Weights of a small transformer language model.
Size: 18 layers, width 192, 6 heads of 32, MLP 768 squared ReLU, vocabulary 8192, 15.7M parameters.
Each number is 500 + 50 x the weight over its row's rms, rounded and kept within 0 to 999. Layers, rows and columns count from 0. Numbers have three digits each. The size before them is the row's rms in percent of the matrix's.

# layer 6 attention value, 192x192, rms 0.13, rows 103-159, columns 0-63
082:530467570500550500553491448543491472531516435525554590503423448541475505607491488451513451572548570520512497481429517449450516475494527537469470569501536486447512572449490481482516496635550527
096:484537491485408485534495498442545561509508540460431405502427407439541493441541497553594535539523359510523497489509549522464634545503594524522509474460553527546539476526519507518485488516533489
087:457508536526502497519513487484511527441483560516518399581468538482399543357497404564404553426454511414458513465435538504491521508456560520470598413450492538519493486455465518479488576480521532
113:441510419407532500612493466406486507525446496605494464430463513546522519535472414589510444547589457516519545419381510503445500555445498557476493470434529527464521498481543502428452575581476516
087:517480616568538525492499570549442510507475435489497467527474522536554482596488581515490490510504469514487473551425513483488519505573499524530536571612412531467359486418471410491490488507458463
086:442506419442488519540515472467526508549574598499552575541536534520445601391493497498433458646503515527464490413557485421658488523417474555428544512486530470439510501417546472452480549527440536
091:452479521525572499474383494485492503503535476513537503461480565539449504492477475562392452629416496478527479463416516423562518482445550515454458543479472513423472481369490450481499533499576489
081:567519500539563544480467536524588499507515480433400511461461427498497482479428582469555480537449481488518536462538485563563515475592533555527522538574522506527547492503529501507499503458413425
109:504510455480572516391493555442456472368502472425543409476508520427445582516559372538504527444458384556540498420573479497389537483434566465520491480549555503447502414531534491499483418551513477
081:527536483463503516567560473473446477586431325576507467479536456542569468605512544485521487447540540473525494475385579494494407514425498531456521482503484549474458448503507472457471516498526532
082:507571577410494455557542540393448429409506514525536406493489453483487613500459495468436493446467342489500488479534506470423465527504507458475532558585557530493389507426508472496436501502523530
071:556521647498482454470497557542450442427577393471632516582452542461416602476506471541393538469432448479479453566500534509490587474551528478516491525547498481518428389393475344514462442566448471
090:385516513560512490539422521456555571539485518514528496495498511421503525505505505515452445493473454537518483453524508463544506543508491462482520419636494474501444453555486513515493561554460495
111:480569364460493474436487532396522429470493528432468446483531522400495548460501384567500565468420418523513528379469505508455517503467508515496549464532591490447575478462574508449468510554529449
084:501450507585543495436510582557508545481496509440464509526468548443432519568454462593538587383473516522499510522485491456495470479529513458528487507635467489462548414597487514528512425533500571
084:539483477498538530403483602533516470466477494466488491524524606530522413518499546547555532480423523536466548551538488467474520468507547565458524476535374482480579498497555570508490457520475522
087:566514464445478490483618512481425510622465525552480516468584487451630421522496594489606504545572390529451472546633560486535548525492431480524518483490486500528600528576465536542506438495461516
080:518516531523586575490510553527531471450450464482467478549509499418577471555444508459457469447459479521434506561426565507563502485513498493494554560695467486487467444396528448500503525532485453
086:490533414431389498502583499456441437578424558526499566516535558513539463594489494510497525340556525465512512510512466447497416513358516435478515383506500542449475529539493555424490544476462528
095:448573420482491424546411489416489448539459510527534475492531601532411598449576407524442505507484506539530537490455427467445473528347546505466550446517519485507479476456565431480456576493524601
076:515446500558628489462503498559536570389541474466392451544472561510506525356459481575498567527489535476526496527495567557537513472514531458515538516534390468535553492503486516485475528422464494
078:465483520475463526486594491584439461491498441509534581616496640482522556528527583504523555533528520450457511528517517489551438506508409487488485385621493555510517517507481500508495453484511515
084:553483467524526503404559530598465488502453530468508455513554555405509424688559564488589568422445525474484507602517531434542474463453466508460505462472528449509468518549503533505536479460554544
080:421472415536565510442496422531387569475428439478483552567498567537462505568539499471502537495529586426482548495508460424515397478456379538477436456527477438436537461475449525465521524459489506
086:465473510490382496575488506477432470528419619469573542494452561501406547538549429530509494467543412472526500472309495553455549490470524512518472441333594548423414476482472489491518515489559517
103:476449500516457474568453465525624478458554495471538612512507523431528633471462606583519562506504540527507507538534593491608490493506451513445528473605501465479456579501474581506508471539460633
133:492450528531495465493497485571550456492476515469540551521452466553478467596493559479516506450505540455473492564530482502590458477557429437527471525539489497508475506562460459504518455492545431
119:485486552494457453504535502522586449517489589486543607528477565565449536546474559455428540515497557360487518504466523453596508505489545480444513474488516540450510466446496476513497501470474516
121:480501568505501473506426460503465551485544427488452466490484425431533511455520481488552484541537448529513492474523447528411515505496465528538507540542568470589562406524481568520505530495516513
117:444443439487583509483441425474520507545496470490435425504534426485501621447514453539488537445563478488450491531490461524465466498460431567455530476457524512586452516506497470468479527506546486
139:449514440512340487664548458553520493600513559519496476517519488513502504473516544514512472517558554455511513526475535550527476513488424562458485488533510484497496601491481486515496543439514553
121:543475522467541531359504481469493519499502389498493490501506476469520575443522381516472537457487502508513497481432488516452607491490628514502508447425488470505475494446498540501490466486485507
109:425489615510476481466503523546457493514529451504533518477401539396455436497509402502508529556526504484472503464523461524432539488547444492554494515477573470556529470531499522506529467547562409
109:397469515508583423522502505510521497583513590468497412543438529468511451545470464492584537547526472497416510500587524488525469504476435574498521619456526530544602507545505511484504482570463601
115:537481415510600557516518519484484489504425464487454449513517376476543513520464457529580582474442430565443490520474514532559452487475488518521549493500429531512483569480517506496489446504504529
106:442486496484502480535522520438546572559485540541422432494511546454513617471504472511482503517551422444481491492553482532471478511446501543443512520475569557492515456519507546502492475484479635
116:584521425487461472427505528510479414539462460475523461468495512495453571499494454525454485391519597582522506525583581455470508506521503615535523518496554483507490426509506570499503519611524573
112:494542554498564458505504493521498494503516511489432413539595577472438619456510619502541470578448431417477496490525470486536544498486547491460516501461451525543482354502485512493500504474464538
134:445449425522541501562500461446460582564477627543450484485525493456565456475525502481524487537638460508536482521412523525460447519457436513521467511539536491498492613501472472519510496439481494
117:466449598562444502585502484545580472483503585517504634517514472544538576565466549502541476472536505568498519536573491481561434479513434519512483628575484513463399528556470503497519517480523489
101:511525588483366484454558487634462390462495474395539387536494546485456455475508442453545629499486590432469516486444487504569595487511483482518513487494492471599488520492515518507493544507520443
115:631555487494520513360510573484433480475471552540512519506536582509492414564496529480475416479440438634547493503602531446560482496494546449518498503452401453442348427461512506523500478512483508
133:437412584578497481609414479508517571488468405565529561568543560471505575575546614483489510501539448491485475543496478530544513475477547444428482498521431462486458484524443522559539455439497598
135:420486491518458477612491478453523523541478507575492466601535567540546598508484480478480485557531542508464503514485396474529536528452504507438510603519386487533543561485487412496500531430479593
113:582494536501426533431542536529506447453539534424570590575417538549470425506449557525433511468452550545569506483540452424490501480560468494563476541531538519437485475509521542495502496527520492
106:482505498502474545509530518513534442533457587469551526514511505521441591499447438500473561413430503489508497521416507557599478463418601542534506462536447529464382581413548439502491559508484434
117:485506557501424516584514541419533504397511490561519538527474547472568526431501471517446496533518370491524508478442490450405485518524467480478494547450619449479536507513467488523512505469462585
112:478456592541422546523522448578493446465471439505494631463423431397466450538512506497611523516462496433497480491490454566447504464608446503545479496505554477500541503538497547526522454477540438
136:510551614467293441520502543487566470411501481542502472526517528533510544437537523505413543484444539536500530491470445473464538518506568398512513571502533454588495452483506451503491514450503509
101:477505478476624528502494505465394476558538468518468542470368445460576413499447379533542491575522492548491514476472470525466498511498437552585479458453531504487592560522543485466496523574501417
119:476539467509488481627476503469601550436528557549521498493559486510529506438516532515536443548414442446515493491466482489482427501490476459503477510563517513500559569505514451493511520480483482
116:580502463503542590333564512551410509368473460416523506484524495499505463481540395528541563466417383529501482496536499452442575473506401522514524542570445518534463436479515546493487470546493500
116:519493588481374492515511505520496469448550422564467448511456458436505457432552506533470484471414509468540502485521404518356511486543403411533474578514608436560590450591506488511513458463529464
112:597519537519624509469493572529382396468483454453541579465468425511492427552492508520618505498336414485522506487584509494524520471547503451522488528528397531460449467518518490504496473529506414
125:520544465445419543434518494548455430489496408457514507435468471475533478433493389575500517478481567541537504471481547515403559516472495643519525400522473479517508580504571492474471603582464517
097:505452447500472540512476454491536531442513416456453513474519441497549455513475512484502541506507598511528462477446543549450542520506545610434489418501510527475671430469471618527512498500507617
130:652548513496576555360559565485473465430469473462508450495537544501485502490530549514481483475366407594509498492584502458465542481549557475545497604492503524480412368467501508487495432504489507
# layer 6 attention output (transposed), 192x192, rms 0.131, rows 103-159, columns 0-63
098:450452458568436511496472473541427464510520510622606474482491453512482415476446524517511543590549475474440426488480486521453485568540451567529552570580507472491489513591532493483501509465504450
097:581459457450533485541559529464443528504545459533476484551492488493427483359514486496504509515471474544566308515512548522582566553491616461569518483559507581504500481458393497472480488396525551
101:520593536519453501391568500521474522418454491476461514475450567513432573537482429488448569550469483476429489513452553441526499457563558488478485446476511597535546497559515502485493561474503493
092:521449508585482394511532588475466418460495499606553549475498470468503500443451504462526575445492503547515505476425458466525521593568412531497470544615465471405450366544473452557540503546546446
102:393460463590517498495488466512480516500466474442627494483499536483511540428444538388569470571542393465536550463471594496546519480514483575498491478497407498514453557522480501520586564487432527
103:496530497557476496488525452549535430523453465513488555573471490506488526572512554417458553465494518567385522498440502519465510559532466408409436522464567596522438486439550467471488477481604532
100:519544471416461505519535530484499371475469420554543528483522552504529472539501496477502537504474508504520489450556520586489521443478470473490480430461499556463498608423499506490467435574478598
103:579442434450549513525533503527516492573509472418371486508521477518512493499532570452459558463541584506482518447540541618507450524487455477561514477445489528502478487562474532391505451523449363
097:558562490384403552498454571560566507458564491437486520550483498440468432526561410564605469529414538481506472471547533428485538453475515581404529517526566558504535429436590409539463578533531401
102:478455448532473463534495520450527505472416565450447480507574523493520508568548530598457499532527537518441533525436508567460449426440502528560552524611431473537494471473513565487534476512434551
095:480549450507459494437540486463542548431520514589508523469514488512483541603528496515540546566444494525451558417490488439511478486462468512481539506505525512562429489521524461501491535470452530
104:508511472438531557421499503542481569426429402482526500560489565539473453496508484472522460594472421495570492478545494428535505418534520537510493469508462471435501556497476526553515549497502488
100:408566554549476480484525488510487516450467550474508459539558556445493616562362454466557551514469437568566495565547499409581530434519447552517501432499399494552640484543480536497436587514525555
097:560599499483462607569524546530516488461455529407461404504607520451624446489501529515580549503464542464503551438503465574427493510505599469484489507534491572478551555451526552458499499483535507
100:511537526412439575514456484544508543507538495333495516486492440560606466540523571562533458498485457528494487503615488462459524403470570539562630435485463434467584495538489524506425557519581509
097:542440494520527537569482491549543472593504457469514453415590545421491516406499531481440440509577447512503466544574521533417497616468492465504471416518508556502522487506520550533486518465497531
103:551469435462483442549502499442463519466521503544491520553467478534517427469504545616453451491542464492492519576467439491558696578456533519613530502469533487437455510431445499494481519536467511
105:463489517523532506461469457522525502517457449547477446518581591550669598456406585517527482489526502546604595514472490476450505415448405516482492440471484487516515580534555608424551507484450509
104:439520512495509504455446521463492532389577462488475424538464472497534459510475508626477482528463451524594530567490575529493436482537542475598494530477509473538457567492552495456503558494456625
095:574548504501514487495510580486470505507487475435401454481593551413500498447519452430532480469430451580554484570498489574448450558587516486462517444510517599547620548548539495554480547450590534
106:523520532479499556473557473551572487626562402509424546522499513496574577460511543659464570478475461522469438537507533491461418468480428507518491395442520489473541491450422498546453515520528483
106:473477564532474511489511454486534514435469446399484479551558606466534546507469614504640532525444496481515468580554443425455527430515461541445440523586451522502489518447552462582569477381525518
099:467464489480437582543476523537573454554499515458472526461463561489482518434555524492501441491545458471427456582425511494480403411557592459583544527499528521574478526527560538511509478408564545
100:441565573511526548479486536482499474447412605494478486573531489536475542551559499480596474467481489496540518535530535462476453520503607535408477560470490481476486489451441430524473362475533555
107:502503558514480500460426510462525523424534550479552515496448518529467503498470433385486470430510474577509480527505470535482568420548585385489515486586589500470506472510545417515509492500518541
099:484525493529443490456529585452473518468539464515478464426446458560485520552486502520456541453478369534496441568533499477492456588501456445570511528477451494532502460521529429430565564547575413
095:455549500482484505464540464451517515449497426417530560550491505494499423360498511489488481543420459545589511404510489413456533442539534528548490506550494476551528533439539580522485439642529545
095:584520529531461515487505525481418548476475414456479414504488531486462399533521462425468495468513507593446506461567483482431553547564454470503465564481502502547497558463505438468553506514519493
098:492507471480552487541498523515548434497553483448527517556552515480499461450501518545495465563478506471561440510461563542427507537401566517470489493554502513531509574555493530470475531447495401
095:508544544520473485453553541402560482439553606462486550475546390494541485406564462532546463441498508531505572403517481553505495589510549555504551486532542531439556430388541474502479473530509456
101:581466490510533496405467549453435496472444401445513541457489479533502427578534459492441502450465488533576433471534492456484489506472523436616521456513509513520463455548512525480502535546485495
100:514536494502521524598523505546523519564475602551445493571522573515448491539495507444591443554560450457489464487510487492523438516486439487381397524565520583493471476551514485473511457385495507
098:541515511473477498540444455492519463499525457457573593540406459600574481491514594464517466479495597425584478491525537433390516476469459543474471475535532513437528550508575458459486636526501525
096:516507566540441555507502480439439489549515491447482537507482473547469541511474540508405491539529475576540426545405509533553508584536550497555488485585497424478396490463362527416472571426516433
104:480514510570461552492557415429512486488564560544474507462597494451541522429506475489473496536562491516517559542464497431494546490500504529472481519465517524518451449451433533435501516526474544
095:610506522526495532522504487489453493494522482520484496494640438472542526494506517398495560459574542578441539474457529540516540574523523426448475456514514467460530516405547455434522593414439409
096:502494474584558546511495521484521526509482544461498525442567499548481468620465539433529385568429383517502506518486402505614492454529497403583498518541423568468514527512491465461501449439578434
099:474491469469470531452461449526509518465483506492516496494527498513571486570426566533553565443502546518526470567534505477511498524376518529503535484588500537494500507445442467602467489499479476
101:526463574491513553519499503478497477469490450517539480564473503555458498531460427446425587506479499442479485528483472548436552473570553567554485447509531516480511456466511556481452520546556551
100:579544483486487521425582475448515513489547388469466429521501474499449431459464540511481603458445454504538460488460503473492574439505478472572527421515502506584587465420534586523451497637476402
100:480489464525511517460561456472541489502473458480451659443426442498515399515527539494525368550600483488568524554509449550411463512584504492501480589549497516439573459451552458506563356519560536
097:438509442472502474514497462582520545602493458554533364513419499541474592552455476579467519478553546446486481566533513531538526428528508527532440456430469460575559507520424503468498497504450521
089:504522488424428485508515456586599494510554447489480450571541507501469473477492478531428564418468507436570494511552506473476512434411456503484438468486523513561575502454548625465477486567488390
095:514489545544541482524554536487433486473555511444548503501545428411480420476522540561464606524511494537519463493494558521459511531525549494515508466533566581547573482468452611589446504552468424
097:497532488538511495468565524520535521526454383530496473379374449488523493558515446510553455551520517515431487524452515562504415517590464525543520530456495449462428530527430509539514523542459461
099:557478514479467515504509490482531497466488520480510506432484520464535487493476562412490532488492497581471465483579484469395474529599481430500489571468540510404636445527432533396572400518531541
098:484479512518523474508499474526464451545579463594458494508452368397513478583471488535434509437486526517458464554511456582479526492446421517528417552492560521496494523519591463485470552538536426
100:517506476493495465489524481470520519537545521498552490589491439565505444474552405479454468542514576450589524389463524487462547498454508521448440486520540541507582496490492532533592474568508478
099:491518436511597518534485485516454491535553483464483458517441406445544483520484449542571428614603525421498463477502566494489484532529467582444479479513507519551564552568534495514483507576470472
098:530465610515423486504482527505541500419500600517550561491438460534431496431548512435495499431480535490501477502475521504471459505575514452541560563486618479458480421573515492525492574470548541
097:450465487476485473450467506476474423532545445601440449502531411499532540507417553570410586482502452535542498491551572542515541532451536645484575458510526465569491392527480536532444531563491503
099:485482507498551422491464509459537485581527533563485462495472529483523570496473522526518466527561500493484547516507473511498519519504543578444475421386549474525496454508397433634475487417473532
099:463526442501545511486511488519497515570585451527461533522472427457590438507531494527474585546560521447508482432422564485512490537407449627402461436520518514527481536560466547535473499506444416
094:529497443466454466455509458533570549501452529539558471499431681534505586493460559533417522495549521534573555468420481502554526505468466556561543473476561394491467543587439567540514476445545512
094:565448492539539495484472502475463531548535574495501491521460563509468486552509500508453508503536415505467522520506474540513459567543509368514458574457544496499539426515474438507519428404510509
096:441524526532471486542464456519481492492489555554483449540528487426514502516532441540452511593457381431458533525454529577488487520430525434556547547532474561587395574518488575489522584393560416
099:483544473520508468522511493527498524571424495611500470445499517473546545561397516424573574494628496426469566543470495427606521445412480533554450457475431489480577526483417448570463540547391512
# layer 6 attention query, 192x192, rms 0.135, rows 128-177, columns 0-63
076:525455403508642352409461491464438527503521529588456485504456472581565483566457476483535544542460535523544443531459465500504511499537508440519489469427485509510538548487445497518600468513568516
116:411579509476446530613562577472464477519521473464457511453486533532495497463481481557503495537527533578464580440568447457532514610428488544418540490543523599435429460459562447389421537456469568
077:467527593461370438575509669525472483509623519493490572417521539543548503468480500527460523513535511474437516483501534479512468597506506513419550528541511622515459499474524494428471489524449529
137:446372448585462599521436404550668551501536505458514510571448483483497528499544504421512509457453497492495433569465564580538569435515522493531509502484462456589521489547501500555542433470605490
083:472489515566489456536534476449487527439458430505465502497530541489448455600546450501556433551471523413548473485465438526431579553626480483481469537493546530528524471519464597508530498423473471
083:488516489465567522486522507501399480480492438406484484439519519534453481589519535503463479533536394477557542541564475429519522478475422481571459276451464482538513511597484445514510602568596496
139:530459369582368521612573494497519481498475580475523508464544496485421482517575450503535463520535492512527432616466476541473551458478460524486424487536489516495437495574446560530590479454493543
081:469516590499554520566528531425366535501447442573449495399517466493555482471510463544442508580573519508500544556489478463456489507556528536506515448411534534376461497449496490436458487523454616
117:538378406503671521392412311478477463466471510503499517503473430474431477491515536424510460497530511458509464530449611545525486389537519484539462490445472431492555531567442514554604466543547474
078:412480427520473590638458553416537613584515489513447501496506558560524484534511518585542570530540488509484583477575464443526526657452564526473589556520530556446413475528511424384405529521431509
148:485581500462496522569642528430405491511509459519417509409516542574530482469468477542450513567557502510440566472514392397497516603456522527416547520495563610410465482512498455398415560426418568
099:452559614458525448521516529512387483500529400569433440513440542530551454549454488557438535528494542532472491456494434444505530596548531456493534518455560603463492488426465441443420577481472516
081:542481436517497495481447448530621485522349517457524469512492523454486499497550409482489441417498514538485504472666507623469455450554458536500532446597417415603492497461519484498559471462459518
097:566497551454459484511454540470542524543518466541479522488490495475595487565453527459491455532496508484512505522518539545537539458574503476570491535500526462561450476544560462495537407454453530
079:515501517540503511429411484499512453440477573513530485451428598406434570445552437516373461461456543519480483523460405511524524499492490505546585505542394460540442482485543394499528581500551602
092:494505526518511508527436413467582503542471490445536426570502603449507594421548474516464540443504530502438528571490458445514538537513490504410520554529513524564498395440519466459500569464407477
090:480522567512572445484364603561471376499509523397499493428582467561500469518470548504564456375458589569535546498515496552439532461521454453512428527445444545556536566542557505566523578556621440
079:485456443508464502538543432477509532496487462646430455602416533471573496556432606457535568470476535426448450515404529481595444605489483457466519485525523483534450513505387512509454456444514522
094:520483391461480568486512556463545526561623460411427604489417433554538476540505458578576482553511442594510466543517463557376524523464448441520481490546645485519547476529585508535472464579463507
085:494531617405501476463455640601424452516595445428581419459485515456527453482541512482495490520513403528498524531552544421625504474475461486518437432521552455511480514452533475555499645565483468
078:500523482399530453411485534514458453491482563455511486461556431607485514474484527509511513392480529574538552458499627493479400444415550591488496482446510519515501579494457583550484572593518479
099:500537518471440479463507536520410441503505441467496485519452435604604473551568430514480487561499585524592485490479446523439626487543516449649489447565471492507544549563546477495490463511461453
100:511545407471475539511536596496370516404478469514438462514592525549442400601482520516519547520490521499445525558465464496593475572475465465559520397460412555465555497496474487476506462534480474
094:528426323557462616584585406404542499477406570503463528534461522481431539508525438541451535505527481499474477559428412536437558515429501547487487468472497551510445479601467500455533517470541587
090:441466610469532476568429481504488487596557443486531494496445437458565470497577463487501404475536469542506519448582543464593556474496482574525409504550531431493425542502614449510490551566493475
090:496553630457401448518435619563477468513513444495503469470539569517486434439518474528483460552483575385519547483481564467551469488619528484437504556515565496471500508371560506478485397486375531
093:456520513517509552556557564494424578477536438475537549516595441504499417499516470551523507577547529435490505545462536540461564547524520528483387426371553595461560525472531527507509467553448544
087:445500437538423524527472529526610559468550548575522548441512601483500547515499445573504497520500486534507418592476464505558465565417506495432525546556500454455437461376455541485522402431467590
093:468457460514529479474444462509544558447466503517573456527557553442459584475533552488509609449492398497494477505521527477620479535397457551505591485496411434557434536494453490497506570509551532
087:553445517522470524493623355500497496511427497567468452529431500450523564475493489479488558538504529429524501525442437493451600508510629505496550549489529479521512505569486497499470527477525477
088:553456294515457552538547565513521469492477581415499572438528493552402516475481451507508503477523463503438531572466458546464482423425467572425534491509417559479509465528521524515583528540497536
079:484438511584522514493532422518475502505466451527519420562440508356514482541494469429506476543516408458522402514561370534525645480495501375586484447494406491560505533581472486549536582403477479
058:517503465557512429383625448555398509528493518515505483484605501526497478392511462430432531480428531444448581477504437546497429445504517505490558489449542500502510475607498477518561475433454555
077:529452407521470579496583498502599507552498485531469511508494508512428504566536490457547455449488506517519421597580461550532594456495507458480529529543473452590489516512441478454601451504471431
138:529594692570585462538492535476361536467571477500439505399533479480556467469441498535549519566412468488432517458491536527472454518603534438563503555382467556421497489429543494492484625471517516
103:552417500599529537511591432521406578474447447497520461513567490538475409549459515438524463509481498504409456481493472597512561477589544411533423500452463483441539498504411509543539438498505563
089:549494584622575557592542433405561525495532439517449503440504502485558553465393477557544521506454515539521509537567503554462572461568543417541505504524410476436512539510477465426454506467586371
101:495510557358451482372611543507482451509487474532482472499434517583485460562495447487419544466510591539534575535486452462462503541469518543512524507501539531463454526588461426412474517563449492
137:451511603322322469432555530510590414529505531485480484564434569507536514506490537483393551535523536524528624437498520453583558518409558519495550511522548453576446492463551485429401495518435483
090:486466486522510614500536427478497542492484521480554556606467488508519498447536502496511556477567504450604491525498494431512520519373556626444473475510551508456393487473452606558477509480570474
059:422567504460427429575462533447571448600508581534510455557562542466520547436518559513494408427495437461499499453469532401464554529440507395500485500508547460507479441461509478526445440530506491
075:533500396492451475480512465511555474486462510483504518539508536537500524482619531528456457429556521501518530533494453500495501532450502514502542528533532385528501450513497496533527482538460584
100:492408304412409563491460482537570404516506560462520496527444464540483547545579498504481486402529488520567560573480486449510642462439622434469486506582530464512554556543508473473468369521448444
159:509357365496507583542498402529561489510491549486543497577451478474482559550612507455459501408551516473547456527481472550554573447478532495493466488584528442587542532573472554555534334520472521
095:429484536483483546528475489490452492503431400498537436539489472605491454589572529457503498502518494537596524543520529530497461492457463567495455525430471494580493560475463504441496420510558477
089:450475486570577603492425469482514500538623484494536565516438454544543541507441516411538575529525545493478465411482541469561443479548498583562474524451443516560516423491492520530497507482437525
090:532479506468453463544496521509558568602461500480553480557499498551544471490428510497420388519526418452428582531435484473603525573517556427472500434506562427474486498480565406567515552500554490
111:475540502573527577569581473495465483604517447465506474616523498489543510519425531500465442452518466524413493428439488482563530529486552458520545534507510473459551476441486499494438510528573534
108:502464437507504617408521455492484476369559604486549580367487443593451533434599447482498497489538546577560460489568456404428455436500550613506481472495446513481518455506560451445496566399500537
107:445489383431377498475433569543519473438536580451541509552559606473445530488537570617554507504546538591606562570574476463484535514513479556428535472551470360516492496567534488534495485550433465
# layer 6 attention key, 192x192, rms 0.136, rows 128-177, columns 0-63
075:566407433508501538460464477532533432521525508500557571490462419532399545488482459524541557491413565455527572507503526536568516378486498482554487463542472550489473528427573431475574412485481493
138:471520578440551451554487581457414500510490461520444502504455576528535479467509506593493540538494534482449624473457421438526457650490541511407544564489530576471514478483555479418373596498459475
109:519595564431467376524341634465428389460546539542513468375486449524472496418476470559483567487460469479484594396492519541519495582521533460469575550463516513462538540496602452440450554572496473
052:531464548547415539629377641547532430502565449534449488478536430541485537511510536511518452495456483493496433491455487455474502490473438456460513542476461414481511538496486508454548456453461525
078:518442372486529566581480425473517515468439458543530536530516585541565415553517589491534493514551557472556428552474476480438499527501501475522502402509522523531516421527489415544498528481555444
081:450539528484474319503559541501520460525462518537489518556474519445535410513510440557491554513465513508434439495414437534457454531495484537481549592518533445516531567468521533486509477451448485
062:466468523483493449567432625492561469484552477514515491453490505596479522463562512534533446558431519399569560566535441403524453576462451452359498535513496471548513463568533513509526543422486505
121:474597495410502446469469536454527466468554490516407489521452557525581497465434528509449545510478417532448534459541469395570481614450527507479561522443522469494535558488500420390382517467431473
116:523440428583486512490486345568524486509553507533549545511567460484464476516548478448500509489508525520531413463445518528509561391503521524573480466461491478485495522525405551515584470518555512
062:523520513452556421378637641426447478471377487485536477472395471549469531484587437586506557465479526501515612547470469458476471531569442446458499602526467521481545404429562526461474506487546534
112:504538475503530489529629552421425572488423458490477469457448548574506479522493431533468569506517497508451596466489374466492498632488502495448552527506509599449482513451509430385341540453479594
160:462583531416474446531449552470424433480496546507487490458445489591497504431491517486528559505502510463453570403453549478477506569483536487506590534425522575489524517504606435367364532540469502
091:502457444607456541562510520545501501491410495482560474476569440499451569555542525465543514497454555520488416521414368487435580401527499495495413588503510541419537530552496537510519430541604409
090:560497508546484427504477583495563495487457605451564386472483516569451513522647486502512510506464503526531483495484484479474545500621460476447491574569505538419488494493506528552526539597593447
078:568460527572479531545522525507476452504481371535557522558488492495521492563496508539476496408465395486402396527575477453469489446448481395507546552559607558498335515442428562602495379526528576
096:453532557361441612500427486470526454445497530488399445533425475520517538562400614510538556617500550512492491444599582439509501494463543499451506490464455502424487510506488471371392434491463495
110:544512510559433434517519541544519510512489542437568518475502488529465477556528434490597582451471421498489475534519528619468416445527456536465505493543525510456484509526497528595622431511629467
097:466459489454559593491597407506438574497441413587410441519501504471531506452507515520444460579586567476449520475498504471493590555511536499555580462453491469545589435530513453440422469487390538
088:466508572417467501478475522499508484398557595546577486529466472501465572485446564470578487525515570429568551425510574521524504498523427540457461494454475550431486561490530559432494539457569442
087:576608567448497421428559540548463428503436564457506496491489405502465516490476482532566603442445537410510471457506573600426392454507386470466516551437465524537553498514576491492576478490592517
090:542529501541478382479523535589417518604562558444488553423582446480427458436536405512525540489468436511562531507535438635472490486513471552470459446553450486463520482538533515531595492518519483
089:492504474549451484495522478455537537518533457514549454589574472484446460586444528460458495455511487443483485431556417538485449502433451520474412424553527507605579575543464571437512537463596470
105:427530554362532512467469495508554493449477469524459442499457514545556474439413595487476543585492513458439546442540531407489489564488505572408568514383527592529586545518582435419427646461412511
073:449430494548512505539502448481484489470485395585497469526451543502524511516474480530477441560501430494487517526530361383529515537454521406514564486510554495519437482491457541508438517386406502
082:490592575517472429443523439485533415473493584457504454475514471449521634592432442493561558489463602472499470448467527547410425486592477464462466561508463457493574527481490499406453490496590483
099:536622556401499522499474617477541435500592500448448442504479482529535538528558609458485538525469525528433556519551520444452437529516433477394510518461486544498597461563521442440416498554579466
093:477554439463542574507393549459573488418526522521447480442461561550481514504377511481532451556488473544489627474585591458521425556515468507447544474516458564449546522499544452347478557442495442
079:483444503487583588502487493462477486440439375559540559476463485553405574478483502487493410562541503415483536572552539396573430519502440463515452495471495525440476532558522509530462536521544534
090:483502477493532548495522429487442463526478423534377512438471458448500513548431507583434480584491513615462493571528558399505501527490554528522511535500490487500497522499489558462399508498361523
086:529455426533530512510502464418434511526496476598471525595458543443550419479471499565456486447538457521443413448530434446535538501450497391622515398535527479591421466477406468453456486490417563
054:536443547479436470546435696562546407496574498458544566457467445554443460441565495547518480470405486514534597594530454438489471510464462533402474646522516443414411518513530534552560520454458509
123:534385394615512547508507424507512525464361494530540490534561575466475472554536483490511474420497518509553414511438442519458576425548480440576447510494510484534450482517456505543579422470581502
088:476505394449554575416466503433694416446525486419381572516402566493544487548390486484473527524371493546547570459544560443488540479566493501488513429506486523481515477439565480422492517449579440
091:444509412392513533429464446425695489483465551539487485491418461498501426504515452461487463456456470545621594494502491500546526430512485439574467431500511473541474553566443498495565542468527474
082:498530535593522524516530600498340530403460427515532443551610539556588476499473497586468497568524470519451484580507420516495473544498425416543497551439468547482525460349475411489465501490504550
129:559451423554488548469529448603547444532477498431551516507502516482425489477563455467531520393460531483605471556498504520514525418510455642509462532490481404541497564529578513609578482547541527
113:460459519568547653485539391538457516525523509439495494530539530414507518472542482478512515584493493481572472522503515460516551437477439565629520578533441455383473526471496513574596481444440513
085:479550553479516323453339484390546507522503495535536466395571512447510519554529545546362492515529466445516528461500534504514471485487491428517438440424598385569572472552508504562503470534482518
079:437566561546535415538388476335545493519468552541547471521519514433528510538561528504444478465537472542497477498428625530506482442523543353491474472509592411535523517538445509532484380497503466
094:532539540613496411496462471416608435467513506488564542414488468483504589452418531528581534510484493548386526500481605492476436450483569428531438459542511387487461451405396484518451491536518538
099:531586537616586585535528535585293408521519471486588513426479494572473452587511473499506546443478533492523483530439529557479475420568529558588502530510411515458499528571490529520477494539521428
068:506481646504489407506431426601575463530538549456536486493443479450460525475443513439513576410498527524523552485501458511532513425432490587474441506585578411530468549517543518548525430557394474
108:421485596444459416477354399510681454572512549487510492474458476476480500469572487472480549374515459549576593543499527494528528432519510517527501545498516369628496571543538478569563476508507430
078:492428490500493586525541558618392446562579497456464542518437472487504586482471461447588502495463527499487518502521550475504516528492472633442557487536455571487456545499562502455511484502504461
108:539496515598464631477566452560411489438546501469583493540555462561567552428441488451530446559416452553518534396483529502478528448498521543520441485459551532476578537541424575477591447472489456
093:446479448428521501459479465391569490557459552484445551572456497541566482504552443478533416419502418533510514516457509472481481490517521396485490488467662502528495447536427543400571508506500448
132:445495522376396315479403532400627485454510509613522488563373530492523504517525508543462471492583467479488542461547485425512499546477579446408508506492514491544498502456511433544458481561467526
080:534508545619493434541420455447535504515506556575506419497553534460564436559542534533458473472565513575440466534443580591463518415545525443433515537411535413526518566468466457516483460564529522
109:465481539542509523399600478504511493559479525480476582424436470464433597490465447437518548451438434532463516477492425568500463479524503473526499496501557503532442481544447599447523499481599495
118:430495482394405433542371471437598522458566529542503575534456558552555498534513537497456577538500521559579618468526523533478469528478507470504560390519460461475461505589580501447429521517489400